Part of a small language model's weights.
Size: 13 layers, width 64, 2 heads of 32, MLP 256 GELU, vocabulary 8192, 1.7M parameters.
Architecture: LayerNorm before each block, biases.
Training: 156M tokens, 4755 steps.
Each number is 128 + 24 x the weight over its row's rms, rounded and kept within 0 to 255. Layers, rows and columns count from 0. Numbers have three digits each. The size before them is the row's rms in percent of the matrix's.

# layer 3 MLP up, 256x64, rms 0.089, rows 214-255, columns 0-63
144:110141106153149103119157087132110157179067099157136118105139104089095152134151143102117127102128129160162157127104154114129120137125109117147086115112143164139161138131094139124149104127146176
009:129103099115114128112097086094118124123100109122126156099099119099123082106110111128127127113115117111108139098102120075084115118095135117102112105104165097084101098098086124087117136135093119
139:110103152142146132114154069091121179188111150141139102100082128142088155122126115132131095142147114128120137098112180131107108151131090128159144149165134149117116145105108135152111158120132124
117:105154116152188119146123111119117120132112142121135120124131080165104138118143127129093164136133096139112141119126172083138097126116106148054061134158099124131123143143100133147126155134147131
006:145145124106104150145116170139124126103159143112143126124150136145122134151113116125090136173120141104130153141147104176181161113171087132125130105130125152177145163152139138190101147112145158
011:110107112083082114118077124115111105106109128107109116106108100119115110116102090096100113111102101098108097107123088115133121106128096102108121104097087109138117115119100117118099111072108100
125:121125116122143127117129100113128122127143139154145079114131144159160108131108151160115098134118132161092159161097154154129117147127105124116107182159176097122106159155132123068158113153164094
114:122154112121107108131169117152074105120122145106114142084126104097117160161143093137135120133209114171105124110110121124107176118127147130136134136141104107159160085133132129145135147135147163
010:160143150144134155168120140163152176131143145146167177161147163151146140140145140162154158139143139143153149139159158140152153151154157157148163153143161152140160147151135157137135161126143133
007:105120087111090119095104120116101108096111112128091114097105093117107119097125097103099106122110104103078108127105107121098129114088096096119114089095107100113105093113101107111123119109097127
052:126128088113153154118126108139164123110144128157134080166149154090096122128117138148106122108196106146125153131112095115119082135112090095136112167120086120147115111144180110135146140129120144
107:121146181103141111131126093144135089127115109146142115136086092126117135127105149144186131126151153152160092088113151164116147109123132154085151135129087095135140120108132075141125137153131167
121:106108112147161102097166122131135146177108128142159112142117117089122166102146136150152107146143101138140114112135131091121127154135087112102140119108105134106144149067118118195103163139131161
008:132111125093067145116060141131114125087116127117116159095103105129126126104114087111081144137111089087107095117156099115129138117128109109115138102090130119136147116130093123128122121076101122
110:114099111130146132103144104110130105126137124111137097146194083136137151129125133169181125160145095137104144108109126112107101116084095150114122142145092180158124127142178157118132144156114133
011:128119119095080118129069137124118142085112118097103140135123114129104109102116104120086124127102087087110089110132086117132125122148120115123131110087139118131132113129097109123094103058095108
084:133170145143110107117149140151132130136128076073133138172070133135145144167105114089126138147147068179122122150126125111128135098098133138120107143124132155112100143123094156140153155137149112
125:061113111150148124089123119124174126128128152134142102098127124148117120160142116131158120148136106122165164158127139099100100123120065180124102137155164145092134137119141164121122137141133089
115:106111130160151120151183104103162130109074140136169117123056145143119173101149136103131113137165118145124106152121125123120112139141166105092137115117100120149143118120124156126090139134120173
113:163096146159153148124150110129144098134092142105149104131145111115138116187136106083115102146139121144156164160151106126122114129102102130127123129115181149104132087155160129141152124188128095
119:144134136125121091136142086121146105177108142113117110107122058123127106131165111105117156162124092136170134127111137121128085125129117167105106134186108135095103103143140098134126127169144157
124:115167151155118137108120103087107135157110140139125124139085116183088122162090166120155122142157122116148142111129139158092132172090103117094098141160118169131160134123106150132095121145131144
007:098105113116080117089090136119109106100112128132097132103103097117127145107119087080097111103111091104093079127113105108111121105104104103123116104104104103111117109118111095111133116089102103
145:111157121109155101087147095104150175158072147160142121107138118104116155160147114148128099130109134141125154139134145092131107116117062123126135118161142118088147161100090119138148139133137094
009:111112110115113120113134119079130119110125116118050141149139125147124117101149158106113129122134112111100098119112099112102133110112158105130115086092185105099077097100090106115132133121095135
140:111152117157130169137144106136105095144099125086140112134085101137110120152171184082125135141150167169173121133106123101118117171130106122123111128127116142132135128080090126175138111128138127
106:147131114107173128137128121122155118176122101127110089128076109112143129110179126093151110115146137147106161149117138147128103143120104114069167148134094135146165117130108074152123120100108152
104:120105151122129135121139104125157132185102157108146086140128125142129147112121184108112091100109150138151173141134123145130116095130110102135116098140149124090170135095123123076149140143182159
077:151122149126178128123136132139101087139162118132148122153127136126087108165114120109122102116146112137152140099121185167110105172134129120097168146102066123131100123104119120172137105138157097
007:124098141084080126143087130118115137063136104087125147112140132136117116113110102103088140138113119092133106106163093116155144104167092106099117107126115123158132124129093126122097121075130113
119:157117126105143118131118105059093128210149098129136110133159092139096138090105117114095105137142130135134167115108157158152125130091111129141112141153131151123101120130141144117137148117177128
111:124139112156095123105153095164104116153078134164132135126126112151137124134124145158127096135107118164134119091139121107111106131144103201118152130147147120104055105127131135170107119119162125
104:092074187126142106136109087169105136171116168127129133153116119151127138137121135133158115146130147122118154138103142120150090123117114151125071151104115148118150128093149133193144115134121144
009:118107118095083103137069120138119136090115107093159131108109105107112095124094087111108121110094119096119117097130102106137118116144105120091119131120087120140144124121103120105084112073131089
007:125112123100081113127084132135097145096120124089151126109104084123118099113094092103092128120097118098128099107132088105127131126141093126090116119111126116167150126131104111095090118077121089
111:148119132142128145130122116115087110120094103153087068140169085099133106166130130091134122106121132182134135117135191102129139169144134129116114118135142134091132141161156141084138124119154126
072:123144084117095126106133111141110131126140100149166098143106127115150100123147116127136148121157110117164167084131164193120126138173124100079144148130124105187150139149122094123133125151098123
004:169141138111109151135104136165109149103111135108148136132110137148089116104124115120121149181138108105138143137181114161161162139153104116136159120104116145162169109167121157166109122068132131
117:147112094124113132112159143096103173138137131154167127126123135172079103156132170100102113122090146117113121130131134057145109129110104167150116147161112139120095111146167162124149123144138134
121:082118144151152119099180104141116141118076143146153147080070133124106157128152104153130101097159110175139119165133120104085105132145101155111117160139148105146118133126116132135111143119142124
009:147145144147130170131124156156151139132151172164138162144142144156155171140170135151146155149146127143126136157150159158152161147132150139158175139127124155161149149155141146157174160128143149
011:141154108129129122156122123156131153183144141135173161151099092134138058134135126139163139137122161145110156134125121095087147158130140158117137132096186119163133119127105141100126173125122129